config = dict(
    n_layer=8,
    d_model=128,
    n_head=4,
    n_kv_head=4,
    head_dim=32,
    d_mlp=320,
    vocab_size=2048,
    activation='swiglu',
    norm='rmsnorm',
    norm_place='pre',
    norm_eps=1e-05,
    positions='rope',
    rope_base=10000.0,
    rope_fraction=1.0,
    qk_norm=False,
    attn_scale=0.177,
    bias='none',
    tie_embeddings=False,
    parallel_block=True,
    init='normal',
    init_std_qkv=0.0435,
    init_std_o=0.0435,
    init_std_up=0.0435,
    init_std_down=0.0,
    optimizer='cautious_adamw',
    lr=0.00212,
    lr_mult_up=1.27,
    beta1=0.9,
    beta2=0.95,
    lr_head=0.0128,
    warmup_steps=484,
    schedule='wsd',
    decay_fraction=0.651,
    decay_shape='sqrt',
    final_lr_fraction=0.0,
    batch_tokens=32768,
    seq_len=1024,
    doc_mask=False,
    train_tokens=133700000,
    steps=4081,
    dataset='wikipedia_en',
)
Each number is 128 + 32 x the weight over the matrix's rms, rounded and kept within 0 to 255. Layers, rows and columns count from 0. Numbers have three digits each.

# layer 4 attention output, 128x128, rms 0.0683, rows 0-108, columns 0-127
129092125087226176176241067181150072131113114090078179149179174089059158146162163104159082130113066184143141211194066151070077196140080069114141124208200063069107158124145151173152164112047072114157167163094138172140126153074160146103125162077111158166200125127159204189179119052156102106110178140064167144131103090143085206176145154123146088199119115027107106051132138070131134132075
123095085136127132121163133173150136126133114119131164121151140107080123092175139173169081132100112098114096126092119125141158121141157115142104094136096131122139118073095109110160102158139169144113103195195151065076136157181006234127035110107147120040124148231115168103092147104110171201133104141106092154169144122143155073133126109162083148118169135112131136104141123114145140099112
155184077077122128129175117136141132143118139036128159124130145136049151125130131145115120142141105122164102184165071116098088134141100126106153155114188130117092147097082164145111155138103103163169137126076072140085020163107105126101053128112112099156157199092163188032143163100184126150110113118173130148114120094108097075137113097150127127076107109111159153162107138154147069157108
149148102058044107130152160100164181110121151101157138121175168109078083134129164149108132126115114116145095139121133079106120143175076133139141140149135158105151095118153118091147129116119114058047098119118042188127168093162151150127165181249014193064053103184164108162164091102101127113081142154178134175101121138119143146138149143160089190152118102149096142163099127112189145114092
154173047054163133137114164187084149109067125127129117146142148129124135152156165154145135145137146124069153099139112127129145125135132153112182147156183101099135117162129157143079107105121113109155081165200216128043161191169127095112119059145204163132148177182097042079095096093113120160138115098125111119123099120146132137093128153110145110126112147105102122113080119101116156083138
125159113138091174134067131134067181122156113110149118164160125105166130170085145109093121162115205054064128091130145137167122116108159130098124167150099077121095131164133142143104122081155097098171148094126089116126144187113201056102111102111102070062245193110149072207141120106128137141125099146118143125129163141152112160105111133097149106151134125139161137130159130128113150149104
149157136118122116178180123195145119110106201173202189122140130113118080169176111157156112154116164093099108143149189132100122166144086118118170100088153143130172073117137135156127095124114150206150037100050127200153222171088063223143173045110182117243140168145125052118054157150183135110113144169146097108130072164159177060146157085153129146158095157147141180162066128136160146145139
148093102153163101146194123103071101116226124139138130072115119184153163179119115052116152129077127139117128081111119155083070156092122100063112148130086117134108141137098119140111143129130147128136101088161149185069199186177108061178101147130176192137160162146180123189057138112115095145143077114124120129114130160057127140163159142113119121131168080135145090134138148128088121149148
096117165145129131149089093111102156102137157098100183129132133117062126187137147117160119135150139120133155134142145151138120113102176126153123109118137136162114163140131090146161151158105104178145104145097218104156170153180131153197145082080182168126114135152129166115154205107145115146106076103123104114100124144147116115124106132077101120148102069138125134125103110129094121111125
122127130159165178103134103095171135155125149139155137115114115107106154103141096087137147079151071184155133165162079092106101134154135146108165115128137162118022090133116163170157144134113127157114126178138159082195119173169054073089148076092141101146141117068099171215124151150112090089122117135105141121107094162146103149136158118121112079146138115128163160120118108161148152141155
132121153158153087149056134112136111198056144144123095138171148105170134123146100181107195155159110111091112150143159161143182193155102163116089118117044158130094138122153043161171143118128137100098197185092139123135030193154128086145159108128064136127121136171176216179235145159087125075092105116083133149176056131131132111147120119081160101131103130130113145120109096160153110115091
160139146111173153094115157151090155143143089133119075085148151110133175133120104127155177099129176159136121120115125118118147127173147136097151132132108140147114114076168147110167178099158126126102107140085050141091170128144098132131099093193079033068151079101105086070134158102129140141118117116149163135138190135133072152151143139171120120132132125136186142160202116149105146131117
071121121101143114137165121117145133117104161160152115110152136169116092146146123126179176151141145163130094138131115117110110150136118097166149112153131154106134107108124143154149112089145095101061132097155179134112145131148114082146074079181176042114128155216116126156156080089137112110102130101108131161097119142157095085177168137120119143127072117141133125146087165134139120148114
136138089122112102117145078128115140136163108047177139088160123144120094119147174157113109076164099098113190116155108130114119141118165149124117176172172117142177202118055085101134138153125123154189219174183171088225080043085127156112085145107105154106069141174001111121191045095162188136098141133074153094159077139141108123111094153116179157158095131104083123089072097151162180057123
093112096139113080140108117085102079122164132136156129053116123131109089131101145130161110102165115079118105123142181091153122088133127152136078128130127138186183105154102110101168135097121167100116110134083081095194097120119136121151076136124085141091137161120131105133118111113083152139125110175138147118127103155147126109125153107122088107138145084114150150137120102140169146136117
120161130169127112163109095175178101103114176119169173065105144142108098152083148149130153106128128100084110108105150135143152087107117130147122171149126163101111125219126153127097116108119167130130194180148203154132145108172099141139201139097117107144122079136112169133131135152131071055127123161182116153133135150115145142103118149107129129121105166115108124122145144114109108123137
111123115127135094103076119098080137134113095072095092121120135170169119107114146137140147147110159100084109095142120148162100170069126129101111187128095109116142103148167092126088086097109141169137171143142152224135110137205031110166205113129037166172098040047128118123072160118107078167094173141076127136090113144134130114089091114134118142122134164147072093106156161123178134108172
175113116080154136108142099114121142144167149131120113099137075168111100124112156125082099158143083103127108121131135099096097119108139129126130074100175170151052114162118141120141203174156140152104096153129147196163094133120087151131140165122184133152154170086168100128110147165136124116149131151092111137139150157101155116104156095143140113090138122140139109138143112115147157114163
143107087113083140118126139155120113152132124143139092131089148154107124177195126111144110125135128097106169136125142164120138160159168131127083151159106133113096105126121114105092122118159116138137186072104068091099065099133112093138061130192045199123084115127228153099107255080145167078084089160150158168142082162079129137164102127157092120145135104033197188134149118152107092191160
099085110209159135144190084124149183182171105134072122120099152057132141074060118108068125120128132165124134125172103108081171110163121111135095136108137092142079137216114175124124126096121114095170131127136071208153141157142119113132143198051114122083145099145101128135168150133118002097150142152126096136109108180123127140103135139109125132150140106098109184149178137117115134124146
067136205122170071114083137087092102135140090170185115119125084094145165122118080138172106121128104104158119115138133070121159137119170075166168079144139110163132113145131115136163163149137130065045133052092094204116140108159136150165104142181044078126063152061121145174124112150141126110128182109152112122101141134178152126116104136107094115163110090127102121121110126172183172152096
095126139078102103103160135162138110143129058114132128131098126101155150136157064087113073152125134073117112135154169161135120135124144129172090142154134123150093112111159166156090142118145121094153064090105152128159027125091143101113080137090118147134090099051170184145079093213127206123142071087115138106154143139097137166111124183173123110113141159154150166137141145163037102132192
100184141121176081147137161142079126139143145123058163119177152117112129159093110130154173172102125147141143180170172087162182077142083130159171130084104057096120108083120124072216135126169124222073192176095084095180126167213035152234132098115064134069140193038208188122113074079058178168136102150126155140158106126155121097138106119132119095111140120141156119103102137143134169163091
123140104145100146109133140143113133142155163110153137129121103174116149084111095104093105164115115122138136102121064134167129165160144125085145129104135120147127137094154155126105140113135101113108106151097096204096108174069126062181152158119142139162152095129132120155107229174153097104118124080145118132132150150107123144144142151090102130105141101149116104106119112132137111118113
138170144107119187142167137106102123146160111137110129111143053131101173142155146134055127095134136146098124154170140098119103099112096155116135137076217166155113109143157199158104112125124129158187126095132198181146146152111146140158150061207118113132183124176179116072073173115161175081112096095121136157165129130099155113153131098147090121085134147095187127144140145088089081199105
133158124111099161122157147175145097158166116164143133095138097088167135115129105069118100087164196117164081113120112118108136091119094142182150130134095117112110095151089057123128093174111165114103140139125072055092048157109178129107140131177189111103075064141156158130168142103082130055149104102115117161127171105091135153114141141173172174073122181140113082147153125142113137160178
125131140184091119100108105151152139146131116160091137158139137128089126107129193094094094152093156124145080109129135133158161144130128128204066137113125156137119126134166096133169067202128128116106132166125143110136101135115110105168176155152110144183130066153088194110150167085171127095117159121149090137123172095104140089096121111151151142113132126105088126155128142106170097133146
146172111100160142120121183113143122106159111161141175100132119155109183155116149099108109099139146137150116136153116164104108140087114182142115145153127185101129081107129135142108095146133151150107165146055164238156095128135102071138133173065100090178174147105137146108189148130108080063117109128170125168112099114128136152119140179134119117126138162137157127157159135181079101160166
167107119150080177115098127102122088082134105105108138131134132098038167086114129117055114177158120132137109167155152158116110108193134146056139156132109142137115186137104168114102225122157102130076180147116145133080214083105159174157185153160172120147164100152144089149156148103120144131122119131175168095109175131102116157137103117093154170116111155137187131145149161156082149163158
096119133167136061130146105103198148100157153105160092099094095137156123127084173103132107131072123135142068108113082095126133182085132068119073167106109109139066118120161148111087142104137096106138077166093130217127180118193052116156151171198082129125070156158116115120161109128136079190121145154149130141128100148100143154137123109143093106172134143129137144163163150136096088111169
155162102110098141089123142111136105128233120183153080086139194089110054154111134092155118093157164130136071137153125102083096129111114125135104147115147162163137099120124078111147098151118150168104112100094121157238112114177014154162140186159174000110096164076075101080114100149054188094117153136132079128176094160139149120116140111171163149127177167123119170138128109142137145122157
126095116057063148106094123145184106115059162116135104121124121113112083143136147151158152178162064088091120153123147099129128104169126127140148112118129165125142088111074133088138185113109129129106186173139172095149089202128224092135121122152111098142107142123120114097154109133143076054103117136104126124148092084142147120091146157113146138129127175131084132119104142086155118080111
154133203137118147147188161111108083176115180115152175139174090165125095152098096162119197098117158116172107113123123084155103145146157124152144117118182124156143074056146204141102116106101127111162188102137031192119137182161109161045132143145147028150140131159112099132156130120122096093157148129120104135095191111126173125104149122143153153132142138147093146100095187074196131067126
115152179143134198133143097126143091161141076113142184138097137177185123114135085114158120140105123101102142115098168154127143110169121120135095090143087100139096174146117103146147112104160158164107115172151139133171105082068107044112117168159114102170154089052113142134137108136187106155118124150165083137110142087131166096146149160112145125109144159166109139121103141135149102108135
125082147123121119123184204159139117133095097091158172136122110132173145122174122106175128108158140103149125108108096140143082120157098104132142146150168152121155105077109170088055081101131151119132207140148124096048134142108042158128118097108112098127149113118126119038146165108189139183122162140138127141078127130132133107156154139098092124116107104106124132130109159150153130114146
097111123136075109095113096118163161084148104042161156117086131188108152134143149097091106121118121139079154180108147129090129160115123122120102110135130095091061150141133098111125132102111140191141152207128121196120151189129110115122093126143057168161166169115121140127163130080132115171119094170135172158157044123143145118145134159154116100112126157107171111108162109166126122166128
099159084102092129169164107148109155117137106156134128089126146081119079045183138109105140140155110136106107120078121108123107110111127091139060128123129093129105121154155136114181111126080163134160084136217158103160101207166046137123094182114154102121153128080095165092036127128164164133174127163127110148144112147123113070183087081091115149084108117141105093092144124162150084156099
124138150131074146106112138106176082164131129097134158173114096125053110168107143086191123148079109138189051154156141117141153116137116127134143105088136128172177108119109141106183128130131120082087060103157186203154107122145033168122095170165192119114136136107124201151155131182126092158138151125126113122105134151108101124146135105130130146149122114111148152145155101122132147133150
079181122127129111158120123131117126151154108083090126139148150174146150161124092084116114101086136177117173158141124104087165097105120117137047096144092122125070131206169123143099151095155093125107043014133074223147097118082183110116079160167140068176107115049140122112098181202100153074142117101126125140123087138119150142132160134122109102119111095047139087105158069132132151194137
176134074151141132126128143107149111147158108150152105120160170112128137134131106101124157167066116092091103141102138114109135129152103120106121086115094134157099097149111130158146112109139121171065126176115211185179105090169127167124093152107175057084114112170074108146116095139124098101155089187135106128108115122107146108121168135106144130150134153125126147151126123146097138143138
076064107147115076117122138143179121119168093224150123092081131147114123135070075089112140066181142104121126108105107092133141161173100144128143148135093130141184109139158144118112114086081130114178136170179140119047111070167100164131127086083180106093149055174085169102138162190131061141136150166101117141150149122165131162156216120062131116081114184172118118102137162096169167107105
160140137105156112105110072090111150121117160144118186086156140139146064132173099139186125147155108088104133120115132191114136117140176142122144144169080128132157113119059094105169122112120124118086110101146106165112149078192143189111231154088172118125096104121031151121102132171128046147140149187104156117128128107124095119131126117105152173151153149128150154107141114143140091074178
142067101094135167133178109116093136157133114140132094144146122103123166113169090131163151133118137104180097156100064082110085135144155113140146137142135128154132122067128109152143132159130123123122063083115147219110162114118054196156157192185105201118097176143189168153057153091178137113121137100149146117098163179142119129115122088130144136149143069121144169155146133185151141114147
153124131170075120124156142141168116090061064146137089147117148136100120095151131083101054126131132114123134087121122120138107173110130126110116151135049161153091154123128107171142142119168127176139038159083108150147187136125096160166196155165119109112138168020140176105098181047156100079094148143127178140126125095123069115153127130143135118105100164087158087108142116106105076136117
122159157090159133121139116177169093097120121141110114082116187097132099075096096150153111086122152169159145125137163083150117151141133129149128142148149159172101121147122174146100161128112089235095154110087183012117105071124091108180114079162105101170025128111112142054109154132060103126105142112121111110188106111174138126095182118112124113125177142120177171115115097096121194155149
143155153061131103106135093172111098124119129116156158080123157176112141119148164109118119059139178099131114117122148101158126151095128112141146091174160145149133079174121180126092162140117140196120057093060135063158183103138211133131160093114128097179114125028145178059154051067143183147141149118120124111165128143107131113124128153164150118118109138101125127114118073115173165108158
108118134121093174105137143126140114149099131191096117104141099176156115098101147133126125086039155180131104038093071133152110099074134104141126152128147177101110101165176120064102050166130202143128200103107126135175127097141175082055110142076081146097084183213091114135182090114172151147127093155151138146111071164111128092112100152173162124119102121104147140175139185115137103133121
160140113082124127179150080127163148095142155102128158143133104112172093132134123100076117129099165131079099110107123106099103112154163136148089139142109151102124126149111092162123094130121108105119223113046121133095123178115199195054156215065146043124151138175151196080097051191144064060117104107115096118139121145167173101123172167117113136205134095115067134097096106120198134061098
108128087128154099123057106133173098098147155172074132090160094136110124149077151091176111088080090140130156140101174111127130113132148162120154095151144139135120175138095110146123170128109088131134222126173165147117153086136074143161173157138060081111124120145103133151133141151124104128117148143153055132116122124127163119081083092160111132124149161137128129134160103095142143076180
115154129136124149127142108144141098158170126098146116116137101139185125121135156112100164079132139163097108160130114099132181138172094091117090071154053127117111104163153152107129146063126119123163066182243184037091148122088170170158147027163164102120155124173099126138172111115142077133127123146123126131078127075164109104161145121136170200145066163155066128142068114140145085088112
188143112094161142094122169104159141119126134080140135097129112186108110098138165122118144078128076150096139176158199106087081085107155151122137114125154145085106140166124175104142214098146135121133209255114109111042078117150112046152153109161121076152184062171152127109187088154090078129130116136134126157140112149112122164102095137130102109149155139182126118163141142114105129123103
095089069145094158170123149122162091099148104159117148161170159123120105148152193060092175154120155074140145175112192103156101093152134118183147114118108129150159131095122154079176164103143117143109032149157101080105061220095149145057093147179145115108128149173151159075131155083091125090136185128156104137082113165171170137101100149118131160183131083180117166145090148155158107067112
087141087169130088124088089117122101164143118173126121125186128154079174092113158152145128111123199154119070116123164097140132075139121074158168104148072108155139083206125117129132131082147129091071080114208137110128154139144111132085139150129185185128114092127162114185104155154080115114166178111128110136116155159134145096112115145124120125100119068109101092136097148098111132114130
113137113155113129135127109136120126159102128085148135124110174158116138107099140156133158101096160168157108172140144096105065135163117114144186144115135149134091145096141123156159141141146101127183059105168147147111098108168094088144070135111131093154110166155144200139186146145106143128145121101132080118143124132118091157138144129116169137126151145141122117159162131107120136140101
121144110091128129117122135061115128140106118091135129125074123126125193124082129157196140113141072143112168127116135176148126080154165150096151174132107106115102150142144109153080131133110125094114127145169117127095197131118096148118199207110211169128116120122129145143130055149156162071113140086145132120100121157105122167132111121136118110116107088157130123115082140115080079118078
149105095066120111094150157151156162149170139141186134100096123122119088090123134111073125134107162185154133104161126149070124107144148161145102174148135118156145127136146106125126169183112130140080128108109188144130047121234053183235132149087130126139165132119067168122094111150123122091147142113148161118147118117126095104152130166186127125145137150130155149130175158158083134139128
156117127147168130157167114112124153127212093136096118098061199143112113156148090178143147120142176105096148137110157127133108128096141119149112167138101149103115158129103092138120144077121119162200080066151067102149144130130130146115125112124148104115139119158174100144120149123143101109122083159111083132157101141125114099141132132146145135125140144076130119129134075118095124131181
110143129146088130153106089130163131099090153156077166134120174117131128084168105100089092220151086145120130115152111131111119148157133125107122139147104151090121163132109101115142124137133128102103119101131100143183135102137169140089119157001122128139118142109067123159135136147127151076123120148118084117109119145123173121092122143107160135164107067124135136155083109141084072099128
109154136153105101128125150090132116118094122133141139101117145086114101121134185127105155107174095156117181155142114106120135161194143130084128105097114132106135137102115136140148163127131127127149034155124121174104102153153126123121025187100148054085186159156158117109100105170074088142129114141158122127128143125128125144107168166144157169141138140147112163182137152159126141169132
115128168145119152109116151134114140089135115113102066070106105152131152171146111160174160135140000052071146140127120170137121107173164141133107106078119094126146188109090095116157127111157132059166089089115169133048184100090159208137174120170163179130094036099147155088108147122137155123171114137090124096137165087103118118110118028139179147068130136148151145118149140142142136146189
157106153175176133102142085145168130113102139143181083174128139116125201166125142141164135123177090059094143081115127111120078131069171161179123143101124180152150086138163182156067108037095164124124096144026126112085169178212058151104140180117178114084104171205102069123101131111118087103135108113114093138161123102137155141116183104105188118097159169136174151132129116120124160169143
128167123098114133109201125151136120092138142086166130132151078146120140146130174139138093113146120138121101135149092153136190200104162124133114112151111180143105102131179111207064117090079137115104115116110113135076088134132184170187118155087160098036075158202108133137170073147036127155160125109123134116155138133105143171138134125107152137105146088134130075127115155121129121129110
058077107104104112123162154079123126133105136107079088114078103072119130117142154072127154150148122137147090162162124173110164166129161100128096143122090106120110120108176156132167142133135116117162152119167192122162149182118096102097179177101123097150117093109087076076049128158158160177090156112123150141043173142034130109173096110130092173099072123103097084154127194107159095161122
177157058111084168149142205191111121149091068112137109083073077075083174149169081078140133171118182141187130120122140107126114109139154126125133142143104085132169087128112146058145193118156098136105175169176164077111187161117082098113228160109175124109093108106087076153107107186103139133120162153141160125098155107120112100174129092120122141127130112145152112085134138131161126130130
168116111145139129123123076092129162113104131104140112116167063114080160095116116130144097125100085118142111150163098174107131167161168173092161133131130154122072130127130117156112104143105118119145138149099152076129147129144134133179158119110125151117173076175151123199119094220119115164130102099129134145131186132127118140131118129103118116099146134154128108130117131109098098108171
093137170118164093193112178109134156098097129121115117170179119137115144123085131115137154107055136137147130158118095098089162164150088147116101105150093154102145102056124125134128097105107113158111178122165153128107224109178143169157147125142087126163154114123067100079126000097139135104125117154143109134152115120138147136145143156137177120175128088100129170136100104135119126107114
130081052122120062112147161123090116145120120108135160124115126090136123077078162129155157129115135122145135122117106076114089128155116147129122140106159137132174065120147135090122103148103135159166112139125229112123117083153093071140146104144150155159092109139079081114131143157147111114098117147120094125118118090106127122122124103146149173120142181138129126145120140134120121103154
115150193127107069097106109153134149096154077194145152173163168133147091136110143138156126127114192153165146101124116099118130106106091085188151128173078156110146120175126121113100143197167157069076081080147152077137162173104134066139078106162192127062034151168093093170133150142123135091155156155108112120126138133120152119178128127114156154112119114103099089148110121145147147105142
180128141163143095145103122149118169166105159109124124168177117123118123166145092106105116101126144126090122091165137158141147136161090139102114179069164169131186080135109145093119031123129169137123155135099132107109153183183196080125166199125119142120150118188181151201127065133048066157150124109146071173143134153100154107129162123114114136124157123143145122171155144084085073090142
116149144111149131137142114137173117113115138117129124111153142190140130138146179137058144103147086080061189099084124132133173039105149146121099127116178139086081127205115141113085140134096094194168120061097181027138148086123099130157148096125153120113064176129086113047099082127114117238116063157090144095148129113080147092144153110113127170101116085177119109154101130122162147107163
108146106143161115148125103118144093150148086113123125126163112146100125156171131184154106100131096140118138154132139105120134096115144126135121076134134143145149106153194105081171192158154141093109194037173131129133158098176182144098099150091096121055076116146118091157135079155085137143131143163142157132056146108153119167121111126115132141122097148136100115109141126142133165160104
096128123132113189123184122153164142136126094061132210141189126119105117108125160107123153094120117158133080110094162088169105114146077079126186132112201141120146109137112133114139107080159082132146111084004074162123154065078142184187158085143082255124074143073156118074122222077142146125155091132108157089169121104138162126081132080095103095094144125133169161099103137134154177131147
104164109150141127105157120103165170143150187163103053128172115084123100036144134158156061100126115178151076124102099135124147171085167098154106152148143159131112082132137133111123138122095118146080097146099128156098130028122125111129045110161191154031084138140127167093145084156155158144152143089137162158150133162138053115167198146120091145129125080127149133142179151163135133160108
107139175161132162162125141121166136151132133159146100087121131142149172204094135166121146151107140106096123153112159082147172117170099166098123161129146137155098166070156136112136141092129097085201105064110119146148145102133146114096109139177128199203116109099218102232095193171136077074119187113119194148110155147115097135128089101107133131112139148141148125180158088178099087155141
115141114102093116156080154062153166171108139107117098144153130129117121090112137141129115168126108165203079147112108098095084100117132161135117161096168123134089151075096137138115164166095125081107164140199213143162178147152153199033195142075151052099134109234101107222137101159171183065135104148132146153130173134119076101142126127130132140145083115119183085160161104154078134165109
102118134109115109171169170126102142128121082134139190129134112161152135126155173136095140067140199130085090063147125128168139151135094136058128149111084151141143121110085112109142128081140141093092191147159109151153105134126094164122093136037117110138169144104122212143109077161065120141162115178142127137162140157093120173149142147136148072153154125115153113143153148114099145123141
093123104111168139104123114141099092150143113169128146147130127105124153115149116118174124099136105152084161155076137121115119139167112146142180134117130128129111134147129150089130114099182110095154131109118143051091150112146137096232163112172199096122098087144121128114160094114128096137155130122148106082170135136145116112139151145114152080160173129112153141107116117138143161087139
147140103141163136140100143123150110162140138149130147117135163159134121108159152138189096136120148128133156136138150122098095127072138129201106108170075170150172112123127102099157158128114147171114148091057112125160097132106133091134143151103151072085156174159112094130160112153148139138105141152131125145127121141137113117153122125125142142151109162109127108145093111162129120118117
157088122154123189149131161131113147162173117156107131141159118120139133172134115145100165129136136115118145143092144122080158131112149090155075095106140110113103114149099114158136084165102122144158214095170090099091171123137097128130157126094095176117101126096128075109065138077117151102129144148154098136118181138138152091139096110146123145118136171140111113093125117117131112124106
058162142147150152186132113143145123129100101123114134138146095198188144126098141165168145139120108159130162159121151136114138094087131119127128116147154118085148129134066157099127117142146137197105079245091121171191122036152183085211232137162101113139188162098117124096242087123061033060106153141139156130145153139167112091155185118111122144121135141087145134112120103124108155117113
152190104105104162131114124125172116163137075144166093103093144114101170149094138153135095146112180174093113074117149132127158132081113150135152126094105132126118079214205144108108120100089179106151164108160146113057029141067089103123136101178181141169191137113173112090128182058138119086140132124118064121116096099116108137132108107120156124085135142134136119094132117086125105139162
096112100174113155099114142122106140130151179106153157136113118125112137103120175120142064115135117112122159163124117073115163136155149168174133101147151136137124143129081151101167156124173147116143175150071077154109133117095134087111171154074183106148107103168083123089163076104142081081094164141162100150137141145123123137151154117101142143134141180146148133172132102110133123126113
112159116154152187138152117132132101106133159170151104148124136110178078135140107101157096144085136089096149109112138147134157153119155122153099114140065124144143130075175093137153129162138129164188129129136155152125135122095140116093070142076133109110097174176073134123107145072097072108148144169141102117138118133119165123088110148153178153154120106130090152137116144122143105091144
119113137134106147161134109121132102094144114083123150105154159137143148075112183093113151100090144106144104133143132094100060157084136146150123147107150116136155089126086099136125132172127119115210095012113204119114109126082169094114103160157106114200155075134136204207159117204137122171119116106112126123147139132142129121149144136120154138127144154139144120134129138177097102127136
076127151116169173085126162153128126090104097164103153150115143155158148067115142088167132108115165154175119138146106178112123146094117076112194142152119089111106144102085126173120159138155135115117128115143168061121117110126068143142133060115194153126146102174091138155104143107139100105123118108096141123123129151110120152128120127150143100109119115096136124127168175149112150136114
137099139174116146147137109172164160105055103118111117117170166113108095161148120164120133167146190122144128125163129106102164144137131094168053127126109093135135148145120105100109106102167163135086164135134182101215099056215140129093113088129096041150099123171102066153179172178136130128107123130126138157116151142121150077153132117146131115130127137093130089149104093127163122109143
081158112136152171144104063162138064142109125146116115141168092116110107108174092141155161077100096139128119185104119141145171154160134110113155089161104089087129133091152150147165163118148128081104112089125064166041158058114212199072044137158171197117065168116143155054069149125117107101140167128097100079117147109114129154118132104096168144141133124151075146134125147137114130144130
149104123150128117088190130102118153120156134174155088107118150094155185090116081108090107097128116113146119126135105156141144122139102137146114150113094140133105135152131108158089152149123151101133108106043069034116127105138197184102083087058132172128109161119068141159098109159102129102130158049129093115123106121119159154091101152128132127136102106150123159133118129084119126099143
148092101112097122096174169118179142162140145122138132166138064141074127146159151137131102123143084105148120123121126172107111115083163164148132141120178138143132110204114175103123180170082142138103134108090184086101145236137148135117197165060139139148136131109122168059106035165102094139114078143126134152115129133086090155115145113154140124134132089128128094146181179091118128140146
188154143127126083096129142161158147135131141153124102069099182164118120148127076130130131112135142159208099100171086157166112126099152163158124156163096161163116142105151072155135144244156150144164072155106062173110212165117156069100147059074152112127145129115069042051125113076103089150156141079128115138098155110110129107112138160112147128078143125135113114117169110061101118125132
128141127105167108119171139097165122146171188172116139162106027145125144120128106148155153154089091098130142098193122161092142174101183132116037165135101137126138153083143102124142163144069128090185213057113117112067135181125165109153127113109229101133215123210178110146134148068187167153146085104113160128130126147132122102155146124129159088134160118136166118105150164127109151157099
124182136095128136164113125149100113160080119136115124100175140128143099074088128171144128157148143136123121101135128071198138146158108140188129068143105111125177123151163122158137155153150106157118093202208161087076051148116089134154079083214122138158169179158182085126061063070135096130119116089085103095145104102145125119120111156121138122102119143139065123086033175129154151089095
127109083135121104118117117159146147126120110176139119105118118159089185162111100103108093133119147144157114125139168095127115102159114102136172133126151148188166113108095120206144139166133148143137089177110139097052156170176141137097152102158160124095226175054183092123122125056151157164126140088143098036112125109184170128112163114133139111140112044159158203117070118088169157107137
151138104105082112171085166130152143132145105106120072131157123112163129116112084133143100121113110131099117130152093109122135180139122133124135147125119124110095122116157149118125118113090107143110125148170109125134200176093126041132217100174117152152135135127167173118100127129120168051135129123109112161132132137100134121158109137125112118131127142135134127181162122117073118123126
121099132133153161136157128112126157139082140123097146089085135176148093101102085172129178149145154081133115136122129137130131168104118107138189176106215110125157136118080123100105118112092108136178097129185193095137209021204142072117131074155065143182104144211062086139136154217136124107124139172159097125105140181168166163104076126138127117145139106171125149152123093142102155054115
089157146131105120072130149158108174166149140151137116162161083105154112120124134118114075116092105118116162101135106066105140121143124103163096134139146159143117143151121129136092108153090133107058124132117101153143149123147092123152095120132114070098087108124065111082129112059122102157121060144135137152146130132116106126133180143153158147150160127158141134166107131140148189078103
108148116113113124089141113185152089087118140166089157139163133106079117159125186116108087079065156141103109147148155148132149091109049140168136085120104141131133078164139166100110160105142121109113011046184149097209178099156141144104074122080136160172107135091130182161149124118155193155097072139146162107091105132096134092102103120151124178119065123149125134174122142145108110125139
134170120097110169149114173087108144155142134137138133160091119135119154152129099161047182158118165144186117131156102127106092143202087122132194193134142060125145148133112167183142115126179106092213108123138190090064014117068131109112086174131215102132130067189103166083163134202151116148138140094113123149141132117121117126176170129035118117151149140146116146102131194097125119078089
081151132149214105160152075191103151053112089152080136185190189207165100110163095120185073147071150146103219098121116142106092128066073062124141141207138051123137196150142117148158074096099103134098119183150102161159081142018133074065106125078103081201170163083108136097140111104174143096152186125104081146135129105170153164171084175172162149179138085048095137092113139118075074142136
127139149091145094174104127173155094116108124118099116173165105113109083145169158112133120117121113112195141132139117107167097141124152100129163123167131119125122078134129170148124141104121128101124149197198138091073089156135125129171148101061115132106078075158106134133158096184092131194085174111165169123130130150130147138113124152119105170147146080170151138160107155112142117098092
129155205146132136117117094132114167114160142063146130096142149173147161108119121145078096123078097128193110145107101116149099099086122132120102161150115100148063120056085133136103136151091102160147130119117090206128222111114156071112082105196091060152187087112166140143151131079156132148154125088185153129123148148124137139100146126105112076098145131090154128132180117131120125190123
094152131149127099142118085199112076125164069117147104111102116141139160080164164093166095123179141127115160122165161177135133115091113140142143167165114182114096170176117111121075113160153154112110155121184105103157121119150115224088011149170111071131157081126129120142058172159158132104102164126132137106144108119130122146133117132149130150132132101105174149155128138146174125138161
161115129138123116125148144128190103123153118142118144159163134098102216103114119120120066112108138155138093152156153111117125135155072083110168169104067101143119119144094166138114150108135109119170120139132164148092148118124058105189163126122178136096145153062144128109188068136145081216139109145144136118117133118113116184124125136092166151134135109159116075152100121121134109127093
102067159079097086123189111137094103117160116132106118089127126151152131194160171125100162161201147084080130094074088126146098106117117113125102148112145077101148129146102112110107091129116132106064103198099077201206204131103189110138073154034113204074131199135059149091155043121014080162151126126137133152119131137151121146081169185086120123099077098164064062136086097099189179076095
169103150098161119140147102129135154090127139144151107110149151128134097091114125127155116110101148158161142093096171151149114093117149119109172110166097123120154084088138106152141142114124139112171083098139146107087180124140159129100160137097128149133101101129138033147069151160171156143129166152157205105126124118147117145148125104102133098173131098139173166131169117162142128134151
129147133131150119124111188193156180127085141117116097124122126175121113091093101142127143140091128120119126102128079097135104146103107138101124119170122155092130167112086127125074134123138092122056068205180196060161118133162143129103119121148097057098135074149137089155225110159102125059159038116152151168121150109178102105140194160148125084090147110140110118101146118114154132110118
089193127124097169092149121134133126128114202133127083165102145126117142116168120135198174139113146084087086113109132116143159122143133158148057114072096122157131083135158093121126107106099089138122086116169166142112142173112078170030147166145173090172168133129096204079145132153123103167108104124098121201106142139112093132133135153122139177157076116157136132143157187118107087078117
163115182159122150176090126086083132159139124156098097122169078133113122151106121094100133138183129142096111116109113106152149115109091151116108136108099152120115128127185087125130089133136075123104106115161140110122129094173125160163123077123091078119114096093126066197051138149138112104105155173164146139105131141106141143109134122130127121143098163076152135130132134148117141163168
057106129141122130103152136126132157110172098108120111171103155074143133089075031101139096202119064129198152116193095145097123096130155157148161124151074123093087134146136120139108185174176093096100122066181120123131166087174128183152140125166086048133097165186105022156097098151122084110120115166140114132150197131137140123138116133131126124105106146089120140108138141087118149185116